python train.py --n_layer=25 --d_model=320 --n_head=5 --n_kv_head=5 --head_dim=64 --d_mlp=832 --vocab_size=16384 --activation="swiglu" --norm="rmsnorm" --norm_place="pre" --norm_eps=1e-05 --positions="rope" --rope_base=10000.0 --rope_fraction=1.0 --qk_norm=false --attn_scale=0.125 --bias="none" --tie_embeddings=false --parallel_block=false --init="normal" --init_std_qkv=0.0241 --init_std_o=0.0 --init_std_up=0.0241 --init_std_down=0.0 --optimizer="muon_variant" --lr=0.00669 --beta1=0.9 --weight_decay=0.052 --lr_head=0.00593 --grad_clip=1.0 --warmup_steps=200 --schedule="wsd" --decay_fraction=0.866 --decay_shape="linear" --final_lr_fraction=0.05 --batch_tokens=[32768, 65536, 98304] --seq_len=512 --doc_mask=true --z_loss=0.0001 --train_tokens=367300000 --steps=6089 --dataset="wikipedia_en"
Each number is 500 + 40 x the weight over the matrix's rms, rounded and kept within 0 to 999. Layers, rows and columns count from 0. Numbers have three digits each.

# layer 15 MLP gate, 832x320, rms 0.0693, rows 494-551, columns 0-79
531452461502501552479464493450542546475535530534531427449526497447541614464514464494558510524535472443472476461462480532481458516529534568507517488526474467525487483468517524549476547543509465534504512448444439519543512444487480520492421465
561509463507480412513410551388460458497499535479525464439545482469509508470532505510528489520500442507486454544481506462493531505549470484561497475441499505547473574518454509494514467509485462506475452530456512459539488407548505480541494530
500446504457437476471541523448550552481446533481459538456479429490533512513469538481451556512533518527517501482576495454513490522428441497482505469531530518490481534526512523464488459554511473530551403466505474557430495497447463434526582542
486434508462566451543514587534509454499467514517507442477487464518479524544450533527491548491486571507464506522481467515543478466537490538432496448541465419502517525494516461485519584494437517531565544484482548551441516529512439525498472485
433598563537457555515562490554419461424447612490383473556489449542487528489439477495457494451512527434489517441513483516459450439491500486462490471496489431476466518483548488476471560462448553457474516556564503522611487491494452552539477539
450500470479551523498515513507447568473476507476485519465510512469495526480490468457531490488509449457489522498553525548488542429537438509504502435466494509456474504432550538473504471465482466601512545512465506539550495479485519504533556517
509487509540495487531505509421441520500504562565511492472474510511517500537442484528528417561489503508530560493577538481496516508440553502496426464607619469480519488502462455435436531493504516441491493564533526464465535519527536461452475445
406522527593473441527562481497513469483514494408491505527474545502506493510476502574542561489585566456477533474579520399451404494493469448454536473437555514485533540539526525448431566478581501518482505527494371426546527468477527501469490502
447488506426470477476541500525520492543464490504566471442471499515471542460558463476445423486531524443458500577505456498521499461503522542489526531458483555441472522547465526511512464523544432466449509513465520512519558480511559492474480462
523560446531527536445469485468572487460492537493453451474459493482541478493548512497514505508439544525449498480460536492465532535423447517485533470526463482474505569512582455460472495539568501481490492543494542432505535499468490496462500511
536487495525522486472551475528532529496499572483523480486511504481561456547481531523497452454449463523561599436458501542483511593563542503487473456520513484503470487456500377441449580532559488520481505505479503511516546461521500447483480532
509480542488504443555489522493508527445526437435486547471479493529487494502506564570498490512549513461478492498486454537530440449509504472559527444520555531525539513498512468479464542528428518498447434484476469494455477554440494423484524542
562533508552480499464562534560471524527517511453480499488553569476506487507523496538538532482562523496446486505494545531499492553485516510520512548501490466457577483551492536454415448504424534527496495429528500519402477420536491488543517421
496482492572503473484495532490524468502540508519509470565428459634454439470496579520529506530492542483386497531428471464567531525501532507516466435497587489484514480498484494458504510556476481500438571536446492473521542528545485560518558489
510494507430520459517484478437462484562575455475510565453547534501512575446513464435523506501541632477544473552528478509520507494508415477557593500527544543521491422534527474570522468513537560549544448442493437443535562477562535492522474455
487570449570500415480535551551544503544520515460545514569454514462462563532481497421477486532449465471568494564487493460486505463502553530545555531461471564486442490544459435526485480512508486477476471398485502519503456492492504441503496444
524589468467503536455454495495432498522521517482528524463430501451513472529531592549425557429464548513508424484524444499488496473526510453449513510486558483468535451491522446524516478484506531503456561541460507502500478515604527501532438466
507534465538426432444487512493508567509499486496443526465420541489417499489527449472526510486480550471464466483486481539534471455521509493490519530521524511498523572472434556434471494534564535436480448573482486450474506470528500472427435548
591471441486473509433548490477460509463443483496511521468496460450526464459534579482489507547454484493489487448495492532524504494573485506503520563496538542493466469413506496585496483490537457450419517507485463529451573487534525495548495475
512552501486481439471498549500501478470543493545482550498533553411509520484502455461545509538461507523522492481540477500506467545419551509405534490516449494478505454467516521432490505557511546488497538505523476483503469483555481487440428558
505494585413470498481463530468525446518491502485522487519485540529486506526555535528457454493554540463452542482490511428494534522454444511559533519503508462482421538516526474475442512550465540525466556482564535493465432505489528465464512522
423516509522503499463559545494532508459476575529499466498522496412509453444468539479463592496435436520526489495473477512481566545463488531484511534488457458518524526600543561531518447480517512501591488462445523525489501468449457481385506564
492533521492532447519491431489500473497441529481407551441560466500461485454500470537500463465452523499486515455484563496514507523568445481548427529488540479472524476506461509514461465487513514481532474500503468504515587526486510475550488540
552439519516499497495520476460512478516520462553430554459523487501534492474570565524417546496515473509492470615486452532457548452543463533471475573514479489519524451509548551457514486536518519466475493493490439444468460471497550512491466586
490479437454477469478422555473510434482503485534499528498520511440513493475473503531444514517506513436537530469500525534447476512473462477481497462490545502523448526462558524542503597577566543506555506499465495531495550522484507548476471510
499532527575548429464488505466471542512536544455492539435526584500427459499511409546563534543439505500521516578497442515491508471521430493554491507444489522544527528454517428470472522602568479556573488465537445442498509500517472533468497534
467582491483504553522506493547510487498536479464504432490494487469558424462505475474467498510475464465592516561557488484397594407581497506475517507524502479492522498495475533442426487505447524544451494513454467485499542504466519536432433515
455519516501576441474522441526490478498476545454511566570439478491571465592480514457567498511492566563540487550482509547552474455518475505551514509497473507497521566485445466512529486509504543426447509531458550521523455433524532539523474522
492504484500582474453489522546476576506414413520489491548576406527513596529503575483511562547535561521503502487543534530507554470491493517466473492563492387587472547495550531505436509492485617503479510443531508567502460480510468494468554462
535470444466543460504472533438516447495447501497491518518473562520551606458461500459476531513479530484437497527562499510475559478549469456457483496471527497442453536486492483532551511518476592574509518525512483499471568527539507506547518494
469516538491547496516524523491448462466527541520503442473547452492438518460524533494487484499449562570541463510491468497502524538459527502484513477453498461516490532445529504511487504486586568589457569473480510554518524504482454473456548474
438472543494471444470519508550509498467519457521434515496489521478536457471453526522488474479495560570463485522531561565544544406545507482475442546542529466511436550525474537509487458511507477493561556510547545496565592506562475490551431589
480561513491490535536457537513556560504480548529526540486503520504469499422526493458529492453414535514482497545541517471471507547516507518541516504558469465486506439524489390549495471476535512495480510538539558574505452508469515467512496520
548527515503475440527486487507569492460464466495521511402528518439448529528484498526454425454469528536577470564448462495587511442485485564513566474477537455425603487512454503494439463468510550468424532526475485490478582486493512532508462477
499640501515480513460512529495539551520535497458540546446484538487458490436517474522516523441416493502496489518484480485559489429504497555476500544471482460525515475458524467473517518479519496545510495503474511556488515551456492444539496474
499535480478509467516424515524490515465533472548498491536474522519596489554495536516501534463493557520432496565495498433565491520454566481562457428532516414522523464484548519509457539461456514487503471496509547479496523467558554491524516415
594577499503508610598534615514485479453530573545525466488483508497508554506495500448507496452549546428537466395492547504526545497556510487499487523524493421445574499482546454506528465473478565504530483459512492509552493535480457494462520517
545505515516473543453532441489501509494536461499437486559484499528446474470481483493510486488528474473517545474443520469556514553530570491439498449485573532450542554456515498450443571507521520455577538494511385502492424398529461490500536522
508483486510460550483534512426486478542580539493491579571554564462581516466529601494523528406488462492528434528559498556447524468523539545428539524448543517506494490511512518602519546500456513570416536522504473561508510514427477511489471489
523460468408449549521484464503520484491529503494442453462533488422511510502460513499494525570524516458432531498454504477454561532460453445497462487535453489471568453468494518470520379576526464515561566526496488464592505457486468555508581468
499525515595513454487563451501494519391497513459471515457429516524474475477533467470482548483493483468517550438541524482519513522474450514488555458416458490554552528487441483499525509527446470561520470528513474494410477459472516538478465483
456484469532539533477548629461540396464485504480446449553549490548540505569471429583466573508491501465545535434500534472522488460504552546540486510511469459543529496489535473543463509531547469483544501503559430527497508516473547515507482493
532582506511494483429409523505415480437458507540436511464489524496412625516532371441499441469496527504502537574411509448494515516470564522543487496472480498506544468478475476444477568512501488584522401527451528518523530537550535498541455555
479495461477444547491562498498463463418563563510490506550504524440476506483528448438574453492512534472488476489498486468490497493565429482503449493467534492505494561500456529443503539551521459527530533461528530543522459442426528494478513499
474511612527514488466506471534437527563508484500434474452534500523426515508548406513491510428469558527622520482557490444501557553503482480517551507545590476390487510445511531439495504462493520498516532498513475476546602446489558586521510526
523545560512481568533489524419391587484469418537465611468496500498401507502519491562446495445505502475519492505452505548454428487448427523470511537536564548452444459563467501493493452484465525436480596519472468439511504476538464457554453534
505536514574405493484542496453542537463543575569530520457473446474446550579493466540508550482498542513520417511406545561436414571565470512469513494518483463500558495529497504471511505485496512458554557547538534433526521488490571496496556474
472579469528573445536479568525559511451559458536481474428511492478493504496491475481532528503478461508413581491468537503505498476469544491452492532489496448474499460517496488413463488536507424519498470490469472563534505536505515554499488530
518511532565482525391495459521492507425494499501546545516515420499490470476436504488461576416456515463421534477509394493515484475480531501474473502538510504435480501515473495523476497513528468410506448410501475480519490465487523488496525580
442515477610464510463546533553506515538465525507407501509511529621575521490432506518548541464553434467527462455490472485536460489433454451521482500513476438521623466457492530555457480521567544502506504488520468493507524436473517486495529533
482566473524507523547503536480483497454458516463424431434504550477562486509437503518452445482512501463482476485441506504492465412431522479459469505479493491537519485519418465495520495438517533501514482519486461492567530551487491500537491507
448513508491454567529422528456552509509532422495423515491513486489494539527512484505516466511503543526511556515505489484434536498476485548478472458512466393479491537486579505501476614544466547524527517513549477497518416539429464528497509472
517487525532487448542523527528524515466473470452546529512537520521497526511539460422529575528476627412535469482524563444536517475490475506521555465429568535496499513513580518479521506457482543496456539459471482500526491446501483497536395471
493492514484486510443513560541522496497552502503522539524454510496454434483537468495494507485531487499483493519459446460513499460520518536519505500508477423503495472460539534519541553478530520512526467458472476479501484480496460535546521436
538468475576513531442504595473473459489532499495510513473471464523454514487520460525457442513523491455590524513489515596519480552523461528526450479467528525597518470545437428493537465526590483514513481465512449407533495542483494493575485526
526489499496504476541492506564489459559447565477461537476455566526468488467541471550479572482494519441524433535470551562548467464549546462536507487527567513420538500492553450516540463544381445500441580494456525578485564470590587553476459465
521440557473434434518556463412490524507497530511552538492508544597479598440534533579433500468469481515490513488447497495557435504520510533511534522567542513455452475513548476500527394520553539511536487518504541472577523583501482524470489481
544450530523555449464525520540448544513490558482467507517480558503513457476511533478492548459504547458481484442507513506534511478515491497491525544495520469551550482514451485489526424556530558456522508468530509507519562485448495518498493497
# layer 15 MLP up, 832x320, rms 0.0734, rows 494-551, columns 0-79
495498416485537469500495544526448541491502533492483510480458508469556527475591459456539509537560519508512479523510540505554524481554547574552494431542483492530499467448501496459437554506456500547486498508479519543513554488441526517500497524
589498519514515530471515550508530457535568540452506491528519508585427408577537554451510442514497409550529511512478486486486486499492482480511551523456479534480517509513499509519499473583506496531477496516543580490479496473513445534480518519
554537496519424500508475495502532573484424540498462480452526441502434478506459468488487509571475513501534483451528503495522483479526521457533443493504530443546471574489521491524551512519521480468536435481459526496404537529474493469611539547
453489505560465473539455413544492476478493504508512550459513404535526491464459434530475436517512494474467440553504466506521547451509439480459461527514551511537508527518482530477516586470522443465511523510526471494426540546511532505556489552
513521456472394525492548516518554466500472554470485493491529522489515459518463581446390452442457489523498502560459445524479489575488506514513474442504520528486516548628477467478582520521546512481529514525542458510494477510520450484563472572
487518502474559474436576499579554522475529551486495541523513527448529537456491577555475557543463476481492489510493483439503571546487502571574477513551556478516569526404482502514477487527509492511505535504536482484511523464464477549538458431
510396581532522523539479512500506481473488512534538479509536582541503500537467523530465565568542513508582487478445531573473442504532531523567445504583553512498526452424466467544462467497538520450529531462564525482503529507526465496448532535
459557506488528454556548489457514468537507574540463497465505494491517509544474521496502453530450506506497507556531511522450440512555506499438550508479519549518495505468538482472567515463545438499500456566474451480549495463504546381538406579
484480564524508511430521542537513462462539448421521529520388567488433561533482421515594521457475484527461551452469446524495487473451573459456489489523447517484524499476491548504490542556505563485479539513481508494485504499491464475507523494
450489416497495527548491494531476564473463550526433474516501553469503439485476557461525446518505492551434537502492478531556528532503537501462472491539512517502486483458491525482453431477537516444453536431588511483466529518530541508516546496
492480497577478494475484506496535520518540519504564509497475535535502486526426491519520515480487469567538514474448527486467550573570516521479539456540467493453512541466570476509493513453492456467517436545473495518466518435507505523476425556
575507511472485483462472486556526535429452513507538492491547487507446497473472553472460561546560499519464516554542432464481451443476483533505552532495634519450498496521525474503548526536467475509516475549437504432553514534540508477529477483
566538477547516477473544491502495515603546445480479475407553519528475455522509484475469550459472494521504446539489538436426521551516513485589537519505432463497480496534477582503496493498518514461581483416541492507466476456500498490524523514
483517583429537570473468453549461469506557499505458513480525462500577539488488569543456518501495508507470418513502474468463541520506488494490486490479514524484486498416471467498448497445455541533501491451538555556512538498531486457418431450
486470545508513462476520548460522485523489475490490472499356532509487513610547477492532455523566413519464488430473528518529534504485553464404543521589459449502543489530487472384589525471582501570534458498390441505532481411536526498512448480
473469436439434518476428565446509488453493525459505546459509522492535468546515495524530459547568552455461526456573492521498523482468518494526515521455555482477565475521479492462497519460483416512481503566534486487478522482545476563416535428
506465456558588434483529470537526457567548521498508482531497537543566464525515481468528516521469441489495496579491523502506452489461506503572501523520472533515456460528565496521511526558516440495503510448601516474527543432456507502482513533
458516428469498480551407512548462375505434501509532514497518459552509466508488464519482422490504544505502509529483424428408503446428556484519448503521453486499449558490536498476469470478528517507487517486525474501498478472509482500515410491
463569450491522460479541525478461556507455467440491484496536489511426486533452503535439551508563483523411445518563520502492489494511522508486518472486539440442558584520516519475583501502524441421541494492562462525467537484522447467583558516
497471433478412416434475575441497527501548424580569441420518528509460464510455441447466514504597473506491427517533450507486520485429519442508457573475441517566539483507455546469485478483473565533489455617425502515482440460475505490484570463
547535529493520535501473475424507506516531461547448483478508467504427494498541448558459484482521539487599526463520491450446466549541503465527502517546535435538529436468566377439486462477485409464474535444466460583489477521494469521453470485
574541500494503557478469499515507452472511520525518495426529456557541487458508525465505463552492555474438550477531541555518524565502505574497441445474529575458501501550536542475523541553450488468500468446532519547469541478511493476510520457
515481521424546549471453521460462520465512467499509503532449538451490532514469485507517480503519504515532421503521504564484450482503470584440517453505484501521477441497532501534493542461549490597477539490507508504492403515488545517519520446
464429584539474477471397501496565543418435500511484535567519548467528509486523532577552552526483489524514481461461537506463492474486635534503537537472470546458425452487517484577503546485470530591521530488515493469482518492511495537471470443
467468488530404482488502447523496525519520485470565475332526543449522454512527519541520587518501542512548525629556497443496511428489458508486546470511500506522479527538566470453447487473486533472529490485518517469494519473447465487475500491
595553464483496468578544496521556551513442538488483500560456495510416504523446452444448523495546529538458499536545520568485445479473522509549521485473473564520551487502547500517534535504581495579525519544535521539543521479560468568497502460
484523530493523471506502500489526457558449432516449546512491573455483563526478519485573486481500496467474510454538527507561466462485497573433483515507536493478523453526407444520507528427549447500463534516471532490572446483528558522527516474
514547568466452539477518523527527451486438586486533468521555417475506434496523499465480502526542483456450425546517472543465521493448465481578491557498514498582509489516562525516510531507496448543481524515476551523477557373506484470513473450
504512486479466477507547463527536479490482507513529461449395514478525538522487503541444539556437459514465511480413523444569447455525514480493478480480519540432492525522552471539488482410507562492535521500557411474534556546507513546469459567
504544479535491402490488511490473519450534539506538482500604464455468529548504473532509468503438533484511454561490490481559491465479513520482488420480485437450484435526536564506491488516443555501482522607522463454507508514488537451557463523
530435452445494507453569537506498483556483493480544468529462525554531491526501507467501572497488526582494529435523559509513428427506469497431526557515444486536515488524538532499491491532468534492588505496504530420524570500495475513532443510
527541451523520466440525445497480520501541509486604460527516436498464537476483532479531521550581501541476462472478404493458523487477499556579577590506463442491535460493524419488510523510550481506399517523540485506510507515411485530499523522
472499531538530533422532481498527510547476465517471469523446491471553553553440414474463571525484486467526502502535488580473482502459537631525551466544524488496542537499539450529444419409542557555463468591488552496556539531520522517490508447
486485417495513466448511554532459494497527527466521521541508476482532497534459453540487445537524478513486532453531484479461494529449488493488384483496499528474519472517507506546488508597544513573535470473483486457525386426515499425460526551
545502529511483566445484532546522528466509507498506448525513521529547419568504482453496469529516531458450526443494470533464504470561501535597534515528556465493522473474471551510483484596489507497519515458544477510485552545478518541536501530
467505511469567469578537393479519494514499532502482505497475532535453487467475509549488581567454460490528501431537557468531500490515488458477443509572460544435485534464499503438483505486580447516529572466547438470472450501499505480538557546
484480515477493458548521517427499543527481507449439490470506429500469474522496556477505550551465462582468497510437451483526435489543527487513466550437530518570508509522516509608478482537492481530453524487478481599561562528475486519456546505
466511486490517477531464497467530504494463484521572495497464528479544472444523503494513512470515516474465567521550517530527469467490440516454523537529418499432562505459495513565489504482504523504533482513579513513435551556563555499498469515
587560421475512490498546544482556479540510555466482545552506410451520532526570543586555499476495467539477478459504534529478543502436541517503526508524524500477481425515509543508481524564495483516439541530482551521517490517360586513540501470
466539455489479505497523438497479469532462522564508521434472473582511514462436495531522511455441449456498496474500469537530506509459450458464456492509514352484480460479504541501511509574510507560506571504488514547487481546528529579496514476
494468473556508451490511522509505458535441513534486509530542539582510553489470513514551511490451526498499483538488497498550444564539555546414457514546515509496490441539461523542515494455474466475509503520506509453593475491532512520514571488
560485490487528485515453505558460526538499451527509510567509504561515413531501505526601457481556508515474454508526399477489511420552509492502460473463488503497567487490472510560556505511380461505566523456488521528491414468500515468516500488
438596525414514489537513490523519563452495494401490495505522514465464512483471500522497544468491425444413434488530520503479634503497500593500495560496528473409618500363398479468510513464520474509530438500517514590434536484461513535531502481
447428487484438475452542432490437477507531493487477513555463499543529446546485446470448534404409552471446478401457465583575473547466485497516484520453547500499490498503464485493510519509554503464542503452508550534506553403470492516502559480
574553482537496449442528588499513494462486540521476602509550526516533489489499469499465516427565500507454552514501457446546593550410541509491499427465508509491476512471473495456501469508490513582504496493521466459474511557466545442451519481
491460558426408550524547526525508512548449435524476570467443575454509477559442507506469489419478511471448534503519524554516494477473431481504447473435501537440523409510490494528537522468520522449515517503437379534545476498536482513483483511
428461511496532444475469513491571442408564542525471468440517486529482452557524504616439485536497512418529495529502516507500528534492519494539432522542488487477519530496532515520511515524427508489553509471487602589451523479508490420426508505
532596503430519485571419473475546492544458582447487541472467448508559501499450499519466469475483521569570487505519438524457417493517458507539411540500492498557522515468501523506459506485547577497511441505491514542501490471466520507561422463
593587554408474461570532412479478533512498446420455523575478536474445495533475583496479453536430524498524451534537560467543447504488456596493500509369454448498529428512504420450519557476528523479505505528479458476487540499453533506444542494
462517476601519490394527545529459445487509468429498541553519470543435504461517507516497460452487468521602474421436519447503515506479476464551479512515506510561430478495465494559432447521480529490456422482463457473499454483502444478454456479
535543467534482530441471490456461451540479522526427458538498515494431370464475530490480509535510456496506464466463483498523533459471408482429519518539529499579483459524530495499481478502453496451470467508507515536462521518411542504520450501
593529493457514519527527526507484564496492408457553510444504608463599457437472522602535433424477461471491505494523548504529455507510554547500554542507485511491512449454486508393549468469456535487514447476419421477505554512514501447514433509
526477517580471501516421539506542508471533560512522503533439505487482471504489435509508478493560434457560453410532455426507544484444493478531531479460451498532508541536540507533419496468499493477512464510481551478424486445491455505563478522
462547535504515419455527527479488503546540548467445471506478508498473477486514446505494440539485525463466550492498566528494530521495475563498538481468534441485448511497469498470503519530566574490475530493498495528491525491467492510502564547
441528516490466491460461509558418534501476468522496490520488453459509500532425496522498594461531491484454530545515455441436501471466507516544497534498489443517462476526477470480464544500534449552493475606541516568464498551416482579499494439
517532519541467504500496488530449480499462541470489549471552527447535362441520538487436516400501521434621507520411476556507562505568438516536543517474583556470520489528470415530504456568542461503477564475475448504452533506576573499445432412
561481578497483445473490437536480460525531479510488546486464454513454534460472478465473498498474494527508553464544505491468453471503407474366492478480550505495477489536527476514495530467541494428499520518486486624543527435575510559502445478
592483441506501569465464410461510422418485467498519528432540414496562520487511592504485458468504462517565541519627483457517563461468477557482462506527495483445460505462595542524516591445448503500486416516540539503495431559480527482531499626
# layer 15 MLP down (transposed), 832x320, rms 0.0422, rows 494-550, columns 0-79
525513541449498527533480486488392480531528516462462486509552498499540450484508554469422474513446491582528497514503446508536479512466482526470415530517556494375505479524510506443542522531498488551459417524485504510504476563506520434459538515
497484564463490520469521499485528576566454481515452509489552479524519488502513473494445497535517552478481437491506498469544485505540497599463538552459513456525547482582481465520513498500514524455486462470470409466509573514493477527548516507
491501460510550538565448493478453514503507413541503522457526574495439475498477507511509480496507510504531496518384501502472513473514471489492482481413436454538578467469501532488447580531452511476452551504430516459463472460545484507529495512
539545454460421547429537456450516571483590491525471536511468537457528533449473511450559518539518420510492496488436577441501520512463476504536601505530525516512489482460454516471498464469570467485475472478502456517516446447505556476461488536
449505503445425488482511537543553511528467484473515536400518456462553519490474463506509506449489456548554485503574490536574487443466484498477460480457436558468399395512394565472455509449527557499486451487501479478488488512522515473523514546
468463487419518494501554552472485489467461542452509587479533519443590504561415436538497506522475532444488489584479512529435561432499539439477452528504428512493513480447478561469482494538508465447512504487526488561536483462498572489472415526
556521521517405429493515454528474534562495466455466538550537454467526481540447472508495491481517562536426473443536501555393485428456452502492531477551569481448565474485480515482468463479465444545420511492505514498515520541519420490556530467
496577443471509538450492481509427584470516477521518571525540543488476485530563491414507526435516468496494437443445545419484501496575483577491474458544481566490448538533519544553545490534571551440547524467519503480465512490502452391482438524
462481393475500455489488438542427548553467513547498460426566500521503505519521485489458513515474605500523546551527440447455479561541457486516460450504481550537513478558475451485534481547503508559535439510479493500487507479454449494501517522
528531523480526470448515496529472521519487482453472468492499539502471485487490445472486490525485433472502474496538513496518492420505478444532445559461506476522553480551488428522532564487442485518466448446508522479524428501518423462454541483
502517428487556448461459532511490488466495512535481502532463429432471499493473506490519508533541458520489500577448539470490483525465561538522495481472546582441453486452459442556538517485576551509435471522519501531467534464491487481541434477
459521500471503446518555518474428483503545450447493514424526506488562507539549477544500481457496538561528447457479471521507444512493510475521465482508522544576513485454474527499517492421515440502467552515513512490515476498456484474418497477
448442494480487498561452387456504480490500543547540533617422505514559553512427528508494407487474509498504542451518446493510460430466503493465474560496515570509472519446500460495492547487585472421514486547498496524600549542438542526509455545
558537525568468489462486445539530604492489507499491466578468529531527453526404521544501471553495532489423503481510433475556494481478498420504557509479551482436572534484468562484464558502514500503519549487489542497579543476446452465519426501
480452543401491430429452528457497483476505524564514512482468584498500570500486438441486470467472527549451472487514514461460468510478419477504585532521533518515558479517496403567516524484504482506549494523460479475411526501507492490505570517
521493556463507564495470487435490508466537528464450507522478507467393478551464647561500494460520504526501471585574469463452523501475553474441503531503561466416519565518486499483514491458486523467559555559519461526482477529528522491517484483
511512342525535524560460508512476565543431518496457439484485498569519526537479483485497466509513514494535467518449588537547478514481478463509496424510498565465511524551521521503520553545494452424516566491440488541477454528496500533525520511
475534548494465523430523408497458566428537457485489519552548480484442438488524513425481471597524436517432455485535479410521499536503496515528458514520456481549512528484460526440463472581529515478448447505453494429517567508546534464531529516
449552542458539468527490395501459495514519512516495444540447515468439515473512461489565528471429481460531484508476504435541510416507536534536476472485581550487508559504539497493462509563428483539506484499508538486522399574489472531437534523
543487448540489475440502519481585508580496500514538569471507516530490432506408480506531523482548477437467579508500506559547527481445566441522455459500465454461462529522486528455493527489487558516471468520457491465586435470548499489495471513
547488475534458552523453515493440471478451502484464507528487477501483541465543496516466469495499471532559556550427503467429481458556454600539472459475479475520360508458497489486496478521504453486513512530461478505516490501520565458460460468
446488511554509454508473509505473545468468486483514511527505518530532478553506497444538482496525483499517512477527481521469513452516506416544543523506437509545448467470505509536547523462485537476484501583514430451435475468535456493509473500
465540513488548456555504502516530507458533553460520604514616478457474498530470493539500472547488461450490525570516506516504515459533565541476446463543529469485516488500478483519555474466542517520509589504490473528480512564491410468485458478
535514476559516501437458488478507501481527456475564481505542524420554496520536472480550434543476530522464484564516464456542534501498514535430487463469532492491518543474496467507550475518515455543522526514503449524441494491464541486495492504
542438457516517466577498502523501495406443469534534531494486546462565583526503551489511437546545493507513568491402469552507457479449496430461465458554528503526491499494461518477569445523485473543515526551462466513508410510530523472463432503
527528525499556448505501469487512471425490545426397529502478480495422540500457449501523494537546529464458523529463528552488466480548505484564449551509417535522501457518606508605483566475464471450464495503420487503528489532527424471504448438
450511486505545480482544533511501436563481493484460575482531526447492493502497541437580462479495506467543490542519545534480505480499478477545474454562520486529512565535446513523466545495538476494483439494539504448505456497499474525521469509
434485527532465502493410572543454492445556565479492461540474474575534512504442480498558508522526538486543560439580481526539508515485570468479482541558535494474546505553480500553573564496477574530558543529523503500546501499493432507542515546
468485511480520451487524479487547487475469480480504516533428493461427529547499507494543427520551540514467474565504545470511467432438424527503517504478496560481502548400488451490565577513488470442564579421458561448531488455550515404504487517
456463489444506464495490484540502450484466491502562533450519574520543586544481519541484596517505525536559529472519440449522487516490511481470448556511558451550504385547516556506445555410421583534471498459469449473470502517502475579495449496
513471562510526536515449523488485472477493529495535509534562514507513476512511514486514440508522495422565488555408431494495521551472499534583442455487530512504440525564417526459463503444574548544475546572494496544527469445461544451516565482
477534516479499538477513499570550532484495492499437494549471534548515438479450469554488426516487527564530533474554606506622495473528488483529475433514523526529430476415531530529454490592478481454532538432490524488523538540477435475564477523
544444511493446624486579434473512543494529527512427478569551473523472448524513458454589494533486538523522403485596521512513498495468509578497526577456530538437607500481516485515455489496523495494485563422512567497518476479547484499431525439
522455518501578592479495501438508492489557473460469524463553481512542527467501510470492540530511545458594512489446485519507515420514449522452506480417473455465443491532518528536478465487430499568516541492501513554529498479489447513448531553
475541484536516492534499498482454514520472514490477564466522495471522534441589544569524581478476451494532460543545567527592506484460518485473560531438534570490467466542540554491486479510542501564467548524461497449460423488522496462457463493
527494464494443482516513543533504471485485481550548458534492520500519543515511538522460542461451496470455432558511451516510459534472523479515477485546488460546546451553554524555487435474461478500487503469553477506524510521506493521504491529
435458512499524467517535476427479482474458524501521436529525539526537431534555586543432528487449487482538479504511502530439470547500587504526449393512498566498395487519473581495478550488517563462551463454523499514510537449567464541444428503
475534539511441518461509465524511431519513464506524419525477492462511556505496504500497436552509524517491492473414447518491511497526493482512551475403512550550463485455533494526507480479482560472516472521443444518523454492500511501566471543
478567536475487497564541487460456505537539504519506514444517511479580438482549531518496518457534531536532526576483471436521471538503496529488488498493495489518476468415501484527524481507448496564464441496466501496501544477570517476525486490
506438507459516518574491448476538497522532492499516481540612567515471442486489475490508519543526507479510515506530486440480488573513518535472545396472494494446507452575433510561482449451416461506518548444509457487521556479524488496483464462
560543504574427500485568505496530506418504504498543491462472528553533530485473498515513529459484516469474548545491543491523519541572441561513523504441452469503511517471481534503507491444517562522456567438473473434424536487472505520441504505
515552446492526530509479467429426547542509440492495569467417463503532491462544513537550388433477521438448515517480529583455545542477515453551481424524519542498462559490454526558524464466505455512452482479550485498539512409532467548504484498
515501427546433451514574578448542482588522527537552372553514514510529491543569597614464456500509493545479449428494583565463471516502480465551473529487525604445551442527482502539517439541511533515477568464484519547439519481545505507455505380
491440468534475530427553540510505533464543444440467487463534506564496491487484534505497576503532505462513467516531409477444460466441498435486451484501562555475530556519466481550501544506508517482543506444493556616501556511499496491521611517
512503498464519467434523511507539504501477517623586536441406467491520495468497551447460506532506470455459524572536460518464529537506447491529529501491558494568484408521515502467510500582495482520496491474491478469481517478508498424525574486
563561470553535514458488488545455445464498461493529520470516504501530489533542500523577458491562516527526466502505494434475504520458536463520545519461512453447561482516430519518459504444503472474512631499463497462480532477654496463561408513
546528496570498533552572462603511569461549535438442457515521479557513455514571442516530527565574558427481547606493543495530437463601494477454449517497470446502553530492486469425417536519528474503420510484486571461473503492495489553465451513
438517552472476475495499558494443534529485505484495573449468449580475519460493470546510550581483491487562519436484455444498551498492531404453536429490516497498480530573552519455450536502488480498447493494514426516480513472490463467507452550
505470412529559507533546501531467453437517482538521466495581538555500451543540578487504437500496433524478456535533608536527507520521508521521470474527473554553523472559554464584548446514453551421372524532519535493456434525467442539487578477
462610513496564503514549502505563543525528478500506581479538464506454463460505491488442447572506458544525432515546498537513528514455507488497573460503490517497424507505466433577527503519552486482412505487482474489545380552531461526541456471
500430457490486507497482492477470458528486544510563559578446516467479499497564462503566482513503584626499540505511482533473552528540517530507490473519498485456520579452520539526564507489472485417542483566521490451517466525481470570491553531
505548473497410506514516515447534507490479520459469440454567498450508482467484477509437501543519480470519433495533491524531464564461420493514513583418517527466552530525547488466485412554459477573540466382505411534537478465512499529496533525
522529457500530548515555516491462473508608517451479472485560474535501530512534516462465521469512524521479513452467586526509454440461507583452508539548466478446526519464516446498543469476507514492482498463471525492516512475445511513455454498
547506480458436479469530496542496500494464438506546568481602588500488492472485535547509494456462495515522469485553520438503556491496572479517512544429510533552534500560510494492492484522475478524474468432491491546541534516496488498536511504
541513441498502415573491486427483531455468566524506427474515484388492570505473499496477433488494493461486455479498463466570461549477580515473495490535488487460500525485495450477522527545454512454485523483537452440517483456591543470490468528
490472505504463461476510457534567512498521522456520485437536525475471555417471454559538463530533523421422521591553414492514527430522446523527539515488511509518531533438486463474449540493440506508532546573534506459517511529577495502484487420
514483532502520497537501491463520494453532454549505357485454526496529501472484487572558544442554498433534496546461499465439551528492495505531474535483459467533536539496526572480546568377419493543437521484446544506502514548526550503483510485